Weights of a small GPT-style language model, trained from scratch on English Wikipedia: a variant of SOAP for these matrices.
Each number is 50 + 12 x the weight over the matrix's rms, rounded and kept within 0 to 99. Layers, rows and columns count from 0.

# layer 9 attention query, 64x64, rms 0.219, rows 0-63, columns 0-31
49 42 56 44 49 53 54 55 41 43 56 61 43 55 53 45 38 55 47 50 45 36 58 32 55 49 43 51 54 62 60 48
45 52 51 63 50 60 44 53 55 63 35 40 37 43 51 65 69 42 55 44 58 53 53 51 43 57 51 43 42 42 49 57
51 40 49 40 44 48 46 49 47 45 49 55 54 49 49 34 46 55 41 48 61 51 56 51 50 52 45 54 57 53 62 48
38 49 53 41 50 49 40 40 50 53 44 43 59 31 52 45 45 58 49 57 62 49 55 51 46 55 58 50 58 37 54 59
57 37 35 48 48 39 57 50 41 49 58 54 69 71 53 43 42 52 51 49 38 58 38 51 58 46 42 46 49 41 47 48
45 52 61 49 54 59 43 58 53 58 53 55 31 35 45 52 51 57 42 53 54 44 59 41 39 44 48 41 50 60 63 46
55 45 50 56 38 49 44 42 48 72 63 47 42 49 44 50 63 40 57 59 61 44 46 47 53 47 41 42 48 48 35 50
40 64 49 38 54 50 59 44 68 37 41 49 53 57 44 44 69 60 48 36 30 55 72 60 46 62 58 52 48 53 59 66
33 77 53 53 56 55 56 32 44 58 52 44 54 31 50 46 54 24 62 67 67 54 56 51 58 63 43 59 54 65 50 54
44 39 55 41 55 53 62 42 63 38 32 63 56 51 44 27 34 49 42 56 03 58 57 46 38 46 64 62 64 50 64 41
57 46 63 35 46 27 63 13 52 55 46 38 43 54 47 57 47 45 47 61 37 65 46 35 57 51 46 40 53 23 47 42
50 55 51 40 52 56 57 53 57 48 52 68 51 69 37 41 60 47 53 47 26 63 50 67 31 52 61 70 66 64 52 69
40 50 51 38 47 53 49 46 65 69 32 48 23 46 46 62 65 42 67 56 39 60 47 51 58 19 63 70 60 62 50 70
35 62 56 72 60 59 47 34 47 84 41 60 72 51 46 71 28 24 65 63 50 60 43 48 46 55 53 55 45 53 65 50
46 21 53 53 65 42 33 59 45 46 44 68 49 49 46 50 51 59 35 69 74 48 42 48 65 27 45 53 58 56 60 51
46 40 57 82 52 58 48 56 47 55 48 40 40 39 48 36 50 43 46 56 68 49 57 40 63 38 38 68 57 53 62 34
47 53 57 38 51 43 53 48 47 53 57 50 46 62 51 44 51 58 49 48 45 43 51 41 42 58 36 54 59 54 48 43
60 57 48 68 49 42 56 47 38 45 43 54 47 45 47 57 51 53 57 52 49 52 50 49 54 43 56 48 52 51 44 47
52 52 46 48 42 58 35 50 61 52 37 37 40 41 45 55 60 40 61 41 56 49 56 44 49 54 55 47 34 41 46 63
49 62 68 53 56 59 48 53 58 58 43 45 53 40 52 60 55 42 52 45 43 49 52 49 36 49 52 50 25 57 59 49
55 40 48 43 49 41 44 49 56 55 55 50 52 49 60 44 40 60 45 54 48 55 43 50 47 39 42 51 56 44 55 44
49 66 50 56 59 53 44 37 53 52 42 44 38 50 43 59 57 42 53 46 42 49 68 50 62 56 59 48 48 62 52 58
47 31 68 58 52 60 42 56 45 37 39 65 47 52 54 53 39 46 46 63 42 48 56 39 43 52 59 51 58 52 60 38
48 56 50 50 53 47 49 60 40 40 47 46 68 67 71 57 49 54 57 62 41 56 37 64 49 42 53 57 53 51 36 58
61 56 48 53 49 48 57 48 36 40 53 48 70 45 43 26 51 15 43 61 59 51 49 53 81 50 40 48 49 50 57 51
59 60 41 41 58 53 68 46 42 41 45 49 41 50 53 37 36 33 49 49 61 52 52 55 59 33 48 63 53 62 37 32
50 47 32 45 68 40 37 33 43 48 61 77 42 36 54 43 48 40 39 72 61 53 51 42 64 62 60 53 49 68 47 39
83 49 49 65 63 69 66 47 63 60 65 69 24 30 46 72 47 58 57 49 50 45 59 53 18 59 49 54 49 41 16 57
56 64 62 53 49 57 52 54 67 49 64 80 60 69 50 53 42 69 45 45 31 44 87 41 34 43 45 56 53 43 46 30
55 48 49 44 56 56 41 52 46 55 72 58 33 42 54 57 45 42 27 44 47 55 64 70 65 64 38 50 59 51 69 55
56 46 43 31 52 43 48 50 41 60 46 39 43 26 51 48 79 24 46 46 29 55 41 28 60 49 52 41 67 55 53 39
50 46 73 60 29 77 59 59 72 33 54 75 24 72 43 37 50 43 50 53 37 40 44 62 51 58 50 44 47 61 38 65
34 61 48 45 57 54 49 53 65 58 48 51 47 45 59 50 56 51 62 52 40 59 46 65 65 47 59 59 44 57 56 55
43 52 56 52 56 51 49 60 42 45 41 44 48 43 38 45 58 48 39 57 48 63 63 51 51 59 41 51 48 58 53 65
31 48 52 54 60 64 38 60 46 44 43 51 49 45 37 39 57 56 54 46 47 48 51 51 41 53 57 51 49 65 56 59
50 55 43 54 52 40 51 52 54 51 67 50 44 59 58 53 47 41 54 43 60 44 67 57 51 53 53 41 51 47 46 48
50 54 36 51 50 45 47 62 60 70 47 55 49 49 51 54 50 58 62 55 47 50 58 55 55 40 56 57 53 62 57 52
65 52 36 46 54 48 32 53 52 64 39 42 53 56 41 58 57 60 49 69 48 52 50 44 49 39 51 57 47 49 56 56
41 51 54 45 50 44 50 58 64 59 45 52 62 39 63 57 53 60 52 55 58 54 36 53 51 45 45 56 60 46 53 38
28 53 42 43 65 41 33 62 34 43 36 30 39 56 54 43 44 55 60 70 74 55 52 56 58 47 36 71 28 39 42 59
27 33 69 33 42 31 64 43 43 49 38 31 56 27 29 32 52 57 40 53 61 57 50 26 57 66 48 45 49 66 63 25
12 67 53 57 27 45 53 75 34 30 34 59 67 59 51 15 45 03 37 40 70 54 38 55 42 30 43 49 55 62 42 47
45 57 52 44 83 74 32 51 33 51 58 35 62 87 41 68 40 32 68 72 65 24 99 36 27 43 58 59 44 52 38 54
00 57 60 79 60 70 35 86 59 50 62 50 18 48 45 39 38 54 49 25 62 60 69 24 51 24 66 49 50 54 37 48
34 53 48 46 46 71 62 62 45 50 43 74 51 44 36 61 61 81 81 54 59 56 04 52 66 56 64 56 59 76 61 81
49 72 28 20 54 09 36 42 28 37 89 35 12 70 61 36 65 21 52 68 41 40 27 59 82 24 40 68 39 55 63 38
42 69 25 31 52 59 51 57 48 51 79 65 65 50 47 20 50 54 86 39 61 43 98 82 64 83 57 40 41 37 38 34
70 64 40 55 28 37 58 66 58 37 57 19 18 13 77 50 62 51 35 56 50 74 51 56 35 68 47 54 35 49 50 49
60 38 56 51 38 58 40 50 37 42 45 41 42 47 56 49 47 57 39 59 53 53 48 46 47 62 49 36 47 43 50 49
55 41 51 49 46 61 46 48 41 46 47 45 44 55 51 46 40 47 55 42 58 37 44 53 45 58 55 34 41 49 39 44
44 54 45 42 45 57 53 44 58 47 52 54 43 56 62 42 43 35 64 43 53 43 45 63 48 54 56 42 43 62 47 47
47 52 36 45 54 47 35 58 62 69 57 57 44 56 60 53 60 50 58 51 46 59 68 45 56 41 50 47 56 46 55 57
44 50 70 52 47 53 50 57 42 44 47 51 52 52 43 47 56 44 43 51 40 61 60 39 34 52 53 47 56 48 51 53
49 61 64 44 45 56 73 51 54 52 47 66 53 41 52 50 50 50 51 45 39 60 35 59 33 60 56 58 58 68 39 44
54 48 55 41 66 51 63 50 49 40 43 50 60 31 34 42 55 47 55 35 51 49 50 53 42 64 58 47 52 60 42 44
50 55 47 49 48 39 53 56 58 57 46 39 47 51 38 30 53 41 52 58 68 41 46 60 57 47 48 57 52 50 48 34
48 50 49 50 64 61 46 47 41 38 62 43 30 54 52 46 49 53 52 52 63 53 58 50 48 50 51 50 46 42 49 65
42 76 60 57 12 74 70 70 58 38 31 69 54 61 67 58 62 06 41 14 19 42 37 59 29 24 54 36 68 60 45 46
56 39 59 30 41 53 58 75 37 30 39 47 46 56 81 45 52 65 58 42 37 44 63 59 51 25 34 46 43 02 89 68
35 34 40 54 52 62 55 48 71 46 53 83 49 45 75 77 42 28 46 41 69 45 53 46 56 57 34 56 26 50 02 67
62 63 28 23 55 59 75 59 46 46 30 61 41 43 75 53 37 40 25 43 50 57 40 82 50 28 80 86 37 54 64 58
61 41 80 52 54 49 89 87 06 34 44 34 50 49 31 64 37 56 49 72 60 36 37 32 74 60 23 61 55 62 35 48
71 37 69 29 53 53 58 38 49 35 39 65 40 15 40 34 78 41 45 33 61 49 25 26 43 49 42 51 44 33 16 12
63 42 57 40 30 69 59 43 65 78 62 06 71 57 83 63 43 43 49 37 34 51 34 59 36 73 66 26 27 24 60 60
# layer 9 attention key, 64x64, rms 0.237, rows 0-63, columns 0-31
41 58 63 48 46 43 39 44 60 58 51 43 48 42 52 51 48 50 45 54 63 48 35 62 51 55 46 55 54 48 52 48
53 54 39 50 69 45 47 50 57 36 49 51 53 55 55 44 47 35 48 51 58 64 31 48 51 45 52 42 49 48 48 57
52 56 44 43 57 42 56 51 44 53 54 51 55 48 45 56 55 48 45 52 40 44 53 26 50 49 44 49 46 47 63 48
50 41 45 72 63 39 44 46 50 53 50 45 35 50 46 58 48 52 44 54 43 62 54 60 56 41 45 41 58 63 40 34
58 46 51 34 48 37 58 57 37 66 52 62 46 53 57 53 48 46 58 61 46 39 60 25 41 50 44 64 53 53 78 40
56 52 44 72 55 68 62 52 52 19 31 40 61 55 57 41 50 41 51 36 61 66 29 73 43 54 71 53 45 39 28 50
53 33 57 48 40 37 52 54 51 71 58 65 72 47 58 50 51 80 49 45 42 52 48 26 48 49 42 57 54 54 60 57
52 43 60 48 37 55 47 47 77 34 56 60 49 39 44 45 44 53 43 57 53 63 43 38 57 69 46 48 75 39 53 50
45 43 50 34 65 51 53 41 51 51 56 48 52 57 56 59 34 44 46 36 47 43 43 40 54 46 34 32 47 58 52 55
58 55 41 55 60 49 58 51 45 58 21 62 43 17 61 31 67 54 43 61 39 60 66 38 62 39 63 70 66 31 69 42
58 68 57 40 58 35 61 43 66 59 52 62 32 36 28 64 60 49 63 46 27 59 61 49 44 52 61 62 43 44 40 53
58 42 51 33 59 52 35 43 34 33 54 53 47 46 69 61 62 60 42 53 29 52 53 41 40 42 76 38 74 48 43 45
32 64 39 32 45 38 49 36 63 48 36 26 28 60 28 70 81 36 15 54 47 61 60 39 41 53 55 53 50 53 75 56
33 42 45 39 58 54 70 29 51 18 42 52 67 62 41 63 15 39 44 58 36 59 59 51 45 50 58 56 67 53 46 36
51 61 51 78 70 66 55 44 59 48 41 48 52 45 42 56 49 50 58 41 84 25 42 35 67 63 47 42 70 48 84 40
48 49 41 63 51 56 58 73 63 47 41 58 39 47 60 35 37 53 49 62 82 47 45 61 55 49 41 30 35 34 59 40
50 41 43 57 51 40 52 52 50 59 52 55 42 49 42 57 52 65 55 68 45 53 51 48 42 53 52 47 47 61 45 43
41 41 54 54 44 36 37 47 62 50 49 46 46 46 56 48 58 43 52 53 62 52 49 61 45 51 50 51 48 54 41 49
54 48 45 46 51 52 50 40 62 51 39 44 55 41 57 55 61 40 42 48 57 58 44 62 50 40 51 43 61 50 45 58
42 48 47 62 53 51 42 59 55 28 41 41 38 48 51 31 55 38 40 47 65 53 38 62 56 56 54 43 57 55 35 56
52 54 54 50 44 33 40 50 45 52 51 57 53 51 66 54 57 48 46 51 51 35 46 50 53 42 42 50 61 58 55 52
49 62 55 56 46 66 47 42 67 38 46 38 32 46 42 42 54 44 42 51 58 52 46 62 46 61 64 50 53 44 37 56
35 64 50 64 55 58 43 41 49 53 60 39 59 48 45 55 18 48 67 43 62 52 31 58 50 56 41 45 46 46 38 35
60 30 44 40 36 28 39 64 35 68 51 61 48 53 49 63 56 58 44 41 33 47 61 31 42 23 60 56 45 45 68 38
55 24 44 51 33 40 49 66 35 73 57 76 74 54 58 62 44 55 46 62 58 51 47 42 66 31 47 59 49 63 64 34
37 48 53 56 59 69 57 36 43 26 52 66 38 37 40 45 80 48 33 57 47 40 57 82 68 55 52 31 67 21 67 46
49 54 73 36 74 52 36 30 74 51 73 62 48 52 31 44 44 34 45 55 43 75 49 47 71 52 54 53 53 49 60 52
63 45 36 43 44 81 29 38 49 54 38 52 54 66 52 47 71 56 38 47 33 48 56 35 51 59 53 63 40 49 39 38
50 49 45 37 28 56 47 55 73 34 47 79 67 47 47 52 53 52 48 48 35 47 40 64 55 32 55 68 47 45 41 43
53 47 49 55 53 43 41 29 71 35 39 42 55 44 35 51 36 69 51 66 32 37 54 61 65 69 30 48 40 68 65 44
48 33 60 29 38 36 54 28 55 56 47 43 52 43 45 30 52 20 71 55 55 46 38 24 47 51 65 48 45 66 70 31
51 51 42 59 36 52 66 71 71 31 67 55 52 58 48 51 62 49 47 24 52 42 36 31 33 38 79 57 46 48 41 44
36 50 48 40 49 54 48 55 60 59 51 59 47 41 56 48 50 54 61 51 44 50 54 58 57 48 55 49 49 54 62 51
49 51 53 48 47 48 51 57 46 52 49 55 51 47 42 46 52 50 45 59 53 55 60 46 41 51 46 51 53 49 56 58
40 44 47 50 58 56 41 55 53 47 42 55 56 56 38 45 56 50 62 55 38 61 51 54 49 50 58 49 46 52 53 53
48 61 45 53 48 49 60 52 53 54 62 46 39 53 46 54 49 47 59 45 62 49 71 56 47 54 55 44 50 44 52 56
52 44 41 52 50 50 48 68 54 49 50 56 51 56 39 49 34 51 45 48 50 39 66 54 44 50 38 56 45 59 58 57
55 42 43 51 50 51 37 65 50 60 48 43 64 50 38 45 41 57 51 60 56 55 39 45 48 57 51 62 53 53 57 53
51 44 46 41 55 55 57 46 54 54 39 36 54 43 52 53 48 51 47 52 50 52 42 50 41 49 44 42 63 42 49 51
52 47 44 49 45 52 41 61 54 49 37 50 50 51 48 48 53 57 68 53 54 53 51 44 46 40 59 53 45 48 46 49
43 62 73 53 58 39 88 31 47 38 63 53 53 41 44 53 69 37 46 48 58 38 47 54 54 51 33 36 69 42 72 57
24 58 65 57 57 46 54 50 55 50 69 57 68 57 34 44 46 50 47 52 80 50 46 58 54 52 27 48 36 45 74 55
44 52 55 23 75 67 45 09 33 35 43 49 63 72 57 69 53 36 57 39 30 22 69 80 49 46 25 33 40 77 29 35
42 88 52 39 68 59 60 87 80 58 36 43 37 52 67 39 34 50 27 70 62 77 56 39 66 24 30 40 46 43 44 72
29 58 61 47 51 59 77 38 38 65 99 43 56 69 57 60 40 45 38 29 57 82 23 23 26 50 64 61 77 67 66 68
52 61 60 16 72 22 55 65 62 34 99 42 37 59 18 87 48 37 51 35 56 49 43 57 37 44 41 56 60 51 54 72
18 41 53 46 17 68 11 55 30 58 92 71 81 24 50 27 50 62 41 74 31 66 44 54 69 70 41 50 51 18 33 61
85 48 62 38 74 31 44 50 54 49 50 36 45 54 84 28 48 59 82 38 17 34 52 43 52 75 41 39 25 67 48 65
56 47 57 46 45 51 38 46 39 45 50 49 59 51 52 53 48 55 45 61 52 49 46 39 53 57 50 42 52 35 57 44
57 59 55 52 62 54 50 38 52 49 50 56 53 52 47 56 49 48 67 48 51 52 45 57 50 53 51 40 54 39 46 42
43 63 48 50 58 55 55 39 66 58 49 58 41 56 60 48 43 42 71 48 52 47 48 63 51 47 53 48 51 52 53 43
45 43 43 54 47 46 43 69 46 48 51 59 47 46 52 42 53 47 58 41 51 56 61 44 39 55 50 52 48 47 46 66
49 49 60 58 48 51 46 49 39 48 47 51 51 51 49 47 58 41 39 43 49 53 56 41 47 53 49 46 55 40 45 54
47 47 48 51 50 58 62 43 59 46 46 56 48 52 58 62 38 52 42 45 50 44 47 65 57 49 35 42 53 58 41 43
50 57 59 44 55 36 72 43 56 47 43 57 44 48 42 56 55 49 61 45 60 40 60 48 46 49 44 31 61 51 54 58
39 36 36 60 43 56 45 61 58 63 48 41 70 64 62 56 45 50 48 44 66 44 47 67 68 30 44 42 47 57 71 34
38 69 67 64 63 35 84 37 49 42 82 52 47 60 34 38 50 39 45 68 61 43 55 51 53 55 35 55 57 46 80 62
47 34 41 57 16 59 68 76 34 41 42 65 58 52 60 59 85 54 45 60 67 27 51 62 39 00 79 19 58 51 59 23
47 43 57 60 41 56 67 61 51 27 33 30 57 37 42 84 43 46 48 23 51 43 37 64 47 70 33 52 72 41 48 55
58 51 44 56 53 67 68 56 82 13 55 42 75 80 40 66 45 38 22 59 66 29 51 27 70 59 21 56 38 71 53 42
58 55 34 66 83 73 46 41 07 23 39 46 53 59 44 65 92 56 00 33 37 69 64 69 58 69 57 55 55 27 77 66
32 46 21 67 41 54 66 80 32 65 52 33 14 64 15 60 27 61 69 85 69 62 37 56 44 51 53 58 29 50 75 26
64 32 64 47 44 84 53 62 46 51 62 58 42 43 55 35 83 40 66 28 79 59 12 47 47 48 52 44 11 44 24 32
45 43 50 48 51 36 40 63 21 78 59 35 57 50 74 65 43 50 32 46 12 76 69 53 43 60 22 53 09 56 24 68
# layer 9 attention value, 64x64, rms 0.206, rows 0-42, columns 0-31
35 42 50 47 45 31 65 68 41 40 56 65 67 50 46 35 40 62 60 22 52 46 48 45 54 54 49 57 61 67 43 38
55 53 63 71 44 31 49 40 56 44 66 64 54 45 54 40 47 51 41 71 37 61 37 54 37 17 38 69 43 69 42 52
51 56 48 48 65 35 63 57 44 51 29 62 49 34 56 50 46 69 63 47 54 43 33 44 55 30 47 44 33 44 25 40
52 67 50 61 68 62 63 41 48 45 49 83 47 35 53 74 47 66 46 43 48 43 50 49 33 59 47 54 39 25 63 48
41 55 61 54 48 34 67 58 58 49 49 53 64 46 57 50 55 76 52 68 52 38 72 25 41 55 44 36 47 52 38 48
63 50 53 44 48 60 36 41 38 68 41 56 45 54 59 44 56 72 32 63 46 30 49 59 31 58 41 55 36 55 73 41
47 65 59 35 43 70 51 60 43 67 26 69 41 27 29 70 42 38 55 57 57 45 56 64 50 54 49 65 47 30 54 31
52 38 32 41 40 56 72 64 54 63 59 42 59 59 36 35 45 65 49 40 49 32 66 43 46 51 49 39 37 75 60 61
64 47 67 74 51 41 29 61 38 79 57 45 55 45 52 50 54 22 37 39 49 40 46 48 48 36 52 57 55 47 58 46
52 32 47 26 40 50 44 61 43 50 64 26 44 59 41 55 36 31 57 50 51 39 25 53 56 45 62 54 51 45 58 45
52 56 60 44 50 43 62 52 62 27 52 76 55 35 55 64 56 72 75 46 33 69 49 49 41 47 31 77 82 42 57 35
56 26 92 37 48 49 60 43 56 48 32 53 53 59 45 52 60 52 34 54 43 75 45 62 70 44 42 42 48 50 58 74
53 46 41 46 58 56 73 56 40 49 38 46 50 56 65 53 59 57 46 68 54 40 53 56 32 31 55 43 30 49 50 37
46 60 56 56 43 68 44 31 59 56 61 70 55 68 47 38 52 46 65 46 44 69 68 35 48 61 33 49 55 34 69 71
31 52 56 59 52 60 44 40 31 47 58 55 50 40 44 36 32 48 37 50 31 40 63 48 53 43 56 66 24 65 61 59
50 51 57 51 38 54 38 47 65 37 75 56 44 26 39 54 55 43 54 52 46 53 52 69 52 28 46 55 55 65 43 63
48 32 58 64 56 53 55 54 41 45 46 62 51 54 43 63 46 45 55 48 45 47 52 46 44 43 38 72 44 46 49 66
37 43 32 73 62 58 53 49 45 47 48 66 53 56 64 58 24 45 59 51 48 45 55 42 50 39 27 60 55 31 72 23
48 45 40 50 39 58 51 31 49 54 48 70 54 45 51 51 56 49 55 52 48 75 51 72 70 39 46 50 80 67 60 68
58 29 47 70 45 32 56 47 41 65 42 44 55 66 51 49 56 62 49 38 27 54 30 41 45 35 52 55 31 74 46 57
49 25 44 75 62 62 36 50 26 66 51 37 33 57 35 31 34 22 56 65 48 49 40 46 61 50 71 45 45 59 42 44
81 68 46 33 40 64 50 36 44 63 54 54 43 30 71 52 54 61 42 72 57 52 68 43 21 36 45 28 54 55 49 43
46 47 47 74 43 25 56 61 55 35 42 21 63 72 59 52 54 53 58 52 51 63 26 38 66 59 48 36 45 42 32 39
40 83 32 26 51 39 51 44 47 59 32 62 54 61 62 54 58 29 48 41 53 46 62 40 56 49 38 43 19 30 64 50
50 58 52 26 50 69 75 44 58 66 58 56 39 47 46 44 43 62 40 63 32 23 58 62 63 68 54 33 41 47 59 62
50 50 44 46 59 42 44 31 42 40 48 38 58 74 45 45 48 57 53 55 67 65 42 69 43 34 36 39 62 51 60 48
56 46 68 53 39 49 63 50 36 59 40 69 37 47 47 56 49 52 33 55 33 48 57 53 56 66 48 56 43 52 26 67
44 53 46 44 57 42 65 50 61 18 71 48 45 41 33 46 39 51 58 55 40 41 69 59 54 71 51 69 56 38 44 54
37 55 41 41 45 52 80 47 68 42 64 45 57 50 61 55 59 61 52 43 32 55 59 61 54 67 41 41 43 32 52 64
58 54 50 60 60 37 58 40 37 62 19 57 39 52 51 37 65 49 43 63 56 49 34 55 49 54 36 44 36 63 42 46
52 33 51 19 45 50 59 72 49 34 42 34 69 59 51 37 56 57 50 41 46 58 47 49 65 51 58 40 49 63 31 54
48 66 65 30 53 48 45 59 45 59 54 45 64 47 33 62 51 71 66 41 51 56 56 58 58 60 41 47 42 46 63 50
21 75 45 42 47 56 46 44 41 39 46 44 39 65 47 47 60 51 72 52 48 63 53 23 64 62 45 33 63 59 48 44
53 43 50 65 42 42 36 41 38 44 39 36 38 53 49 63 54 60 48 44 43 73 48 65 43 45 38 61 50 46 49 57
53 38 50 40 46 60 47 49 37 34 63 34 69 44 59 45 42 48 86 88 68 68 37 49 50 49 51 56 71 52 55 48
20 55 53 56 64 30 62 60 44 61 48 60 39 50 69 40 56 57 70 42 50 28 28 45 41 67 46 34 50 20 45 51
37 32 65 67 54 36 49 50 62 41 63 57 42 53 70 50 41 55 42 75 45 44 53 43 54 40 49 66 63 63 50 38
41 57 69 40 74 36 42 57 51 24 61 56 41 56 44 59 29 50 61 36 36 58 44 50 57 49 39 46 61 59 53 48
48 59 54 29 35 69 62 36 37 77 39 51 44 73 39 55 44 54 38 59 48 16 62 38 61 52 45 53 36 52 42 79
55 61 03 67 49 59 67 55 40 37 38 68 53 50 50 60 60 64 65 28 56 75 33 45 63 47 37 61 66 68 40 42
51 33 72 66 56 53 51 39 55 72 57 56 35 39 47 62 33 39 68 49 75 46 35 62 43 39 47 62 54 51 74 68
49 56 34 49 49 36 84 45 68 34 52 55 53 52 63 61 35 76 42 27 41 47 69 38 23 38 23 56 67 34 62 49
52 62 56 63 29 47 41 59 38 49 55 62 53 36 45 59 40 47 45 34 65 32 65 51 45 54 66 30 56 45 59 60
# layer 9 attention output (transposed), 64x64, rms 0.256, rows 0-42, columns 0-31
38 51 42 27 63 33 48 42 34 41 36 50 43 38 47 53 53 60 45 42 54 69 55 43 50 58 71 48 68 48 66 26
65 51 53 76 68 46 29 93 46 61 78 67 48 60 51 36 53 46 61 62 44 50 25 41 58 48 47 53 68 58 50 40
49 38 44 48 49 53 69 46 56 53 46 29 46 49 49 49 50 60 47 59 60 61 44 31 27 54 55 33 51 39 50 32
39 49 42 34 29 49 38 89 35 40 46 48 51 59 54 50 45 64 47 42 60 37 45 50 47 55 46 30 41 45 51 42
45 41 43 29 45 53 46 63 54 55 37 38 52 37 60 58 71 53 43 40 43 56 51 47 32 35 45 76 49 47 60 36
47 27 58 54 31 41 55 59 46 49 55 54 55 82 51 53 37 48 54 52 59 26 56 59 58 38 53 63 35 40 46 45
64 30 39 50 58 57 72 49 40 29 52 39 63 56 48 37 50 42 56 50 69 22 49 40 40 53 62 55 30 47 48 59
43 46 59 52 44 51 40 40 59 50 34 50 59 49 27 34 43 33 30 45 56 61 70 49 47 36 50 72 49 55 59 51
46 45 58 56 36 64 59 49 49 48 44 63 83 45 67 51 44 46 53 61 60 55 52 48 37 56 52 58 66 30 47 37
55 48 60 49 60 64 46 44 83 37 56 62 27 64 51 43 42 45 41 44 38 40 56 59 48 72 61 49 46 44 53 37
49 51 60 42 51 45 48 62 39 49 69 82 48 43 57 55 48 58 44 60 48 54 52 43 35 45 34 51 47 53 39 50
63 55 22 74 32 52 11 39 61 58 53 38 39 46 39 62 60 40 53 64 59 25 58 45 62 35 44 41 54 46 44 59
53 31 45 46 48 37 26 36 43 53 57 63 31 54 57 31 56 67 35 49 55 42 74 35 50 53 52 43 59 55 49 49
44 55 69 73 47 54 47 64 47 42 18 50 71 51 44 35 74 28 64 47 36 64 49 47 41 33 73 55 27 42 40 64
49 31 43 36 22 45 57 40 59 70 43 59 42 63 45 43 59 41 67 64 38 52 43 59 42 44 55 51 54 50 39 52
50 50 50 55 48 64 53 49 62 56 66 37 62 47 32 63 59 55 49 35 41 39 31 57 48 61 46 61 66 44 44 48
41 37 62 53 46 57 35 48 43 49 50 40 48 32 33 30 55 51 35 57 34 51 56 69 48 34 45 46 61 43 56 55
39 41 56 49 73 56 33 48 51 25 23 70 73 61 68 49 34 67 55 62 42 61 28 78 54 44 44 44 45 42 58 41
63 53 48 73 33 58 53 62 36 63 37 25 52 50 63 47 51 53 43 38 67 47 24 62 34 62 44 37 29 53 41 51
56 53 60 48 42 60 51 46 44 60 50 54 27 45 30 54 38 46 50 60 37 48 60 48 43 33 46 40 72 50 48 50
41 37 69 49 53 65 47 31 55 55 51 53 52 56 49 43 44 34 59 72 63 73 56 65 51 55 42 63 58 35 57 49
69 58 44 51 34 57 48 72 43 26 54 57 62 49 61 36 62 53 49 40 54 34 46 44 39 50 56 59 24 60 33 41
58 71 68 48 61 55 53 41 67 68 40 51 32 30 67 55 52 53 57 53 27 52 63 31 37 35 47 41 66 56 69 35
44 62 44 17 54 36 53 35 48 49 51 53 70 72 39 72 63 53 47 21 34 48 37 26 27 25 37 29 41 45 46 51
51 39 42 50 38 46 54 52 51 40 54 55 35 77 44 56 57 61 43 53 46 49 63 51 53 43 59 54 28 51 47 62
48 38 52 76 74 64 66 65 41 41 55 42 46 58 55 55 51 51 32 46 34 55 50 49 43 59 40 60 51 53 50 39
48 45 56 35 33 47 49 56 39 60 56 40 30 56 32 36 48 56 57 43 47 40 41 38 60 55 39 50 40 67 64 59
31 59 34 42 51 59 56 57 47 51 51 51 50 43 44 28 64 56 50 30 44 61 44 51 38 49 41 41 65 63 38 57
44 55 48 32 57 46 41 50 69 30 46 47 34 58 54 54 43 57 21 28 59 57 56 49 61 58 47 46 63 59 67 65
53 40 47 56 41 41 71 29 26 70 54 52 26 56 56 72 55 49 48 47 56 52 55 30 52 44 36 45 39 44 43 40
48 48 28 36 56 48 46 34 59 74 57 33 49 51 45 46 53 42 50 55 62 51 58 28 65 46 55 57 46 75 61 46
27 53 48 46 45 53 66 46 54 51 42 66 65 40 38 45 63 72 59 51 51 46 44 52 46 56 57 51 47 44 63 54
32 85 50 27 47 41 50 46 31 50 38 41 53 56 60 54 62 32 80 55 37 59 64 42 46 58 43 44 48 45 47 44
44 50 49 70 33 50 25 40 54 52 49 55 31 54 48 58 44 61 51 59 37 65 55 66 45 55 48 45 71 59 52 54
71 52 42 30 51 63 45 69 40 38 57 25 41 44 93 47 40 38 69 71 39 64 49 65 44 57 42 73 63 57 34 54
26 71 36 49 64 34 43 51 53 58 37 44 29 48 73 60 46 52 59 42 43 34 27 42 39 70 37 31 38 18 57 69
49 41 58 46 51 37 33 38 67 52 62 58 33 40 68 46 60 40 55 68 36 33 62 34 38 52 58 53 61 63 43 52
34 62 65 45 60 59 45 45 56 35 58 49 47 39 35 32 30 50 55 53 35 66 39 36 71 46 32 34 69 62 55 42
57 57 55 24 38 61 58 37 31 56 35 70 30 78 29 45 46 53 34 57 49 28 59 50 38 51 56 53 20 59 43 81
52 64 38 66 52 56 68 41 32 43 46 53 40 38 50 71 59 52 58 53 49 76 43 39 55 50 44 43 68 59 37 31
47 36 61 74 50 53 33 54 56 66 51 62 59 31 48 50 35 39 63 59 83 39 49 59 47 57 34 59 52 49 60 79
47 56 44 34 45 40 61 45 66 22 36 66 55 53 66 40 40 75 19 13 49 46 64 38 34 56 43 43 50 49 50 50
57 52 45 67 51 35 24 59 49 45 52 49 67 42 41 55 30 34 38 38 61 39 76 49 65 49 47 43 36 41 37 51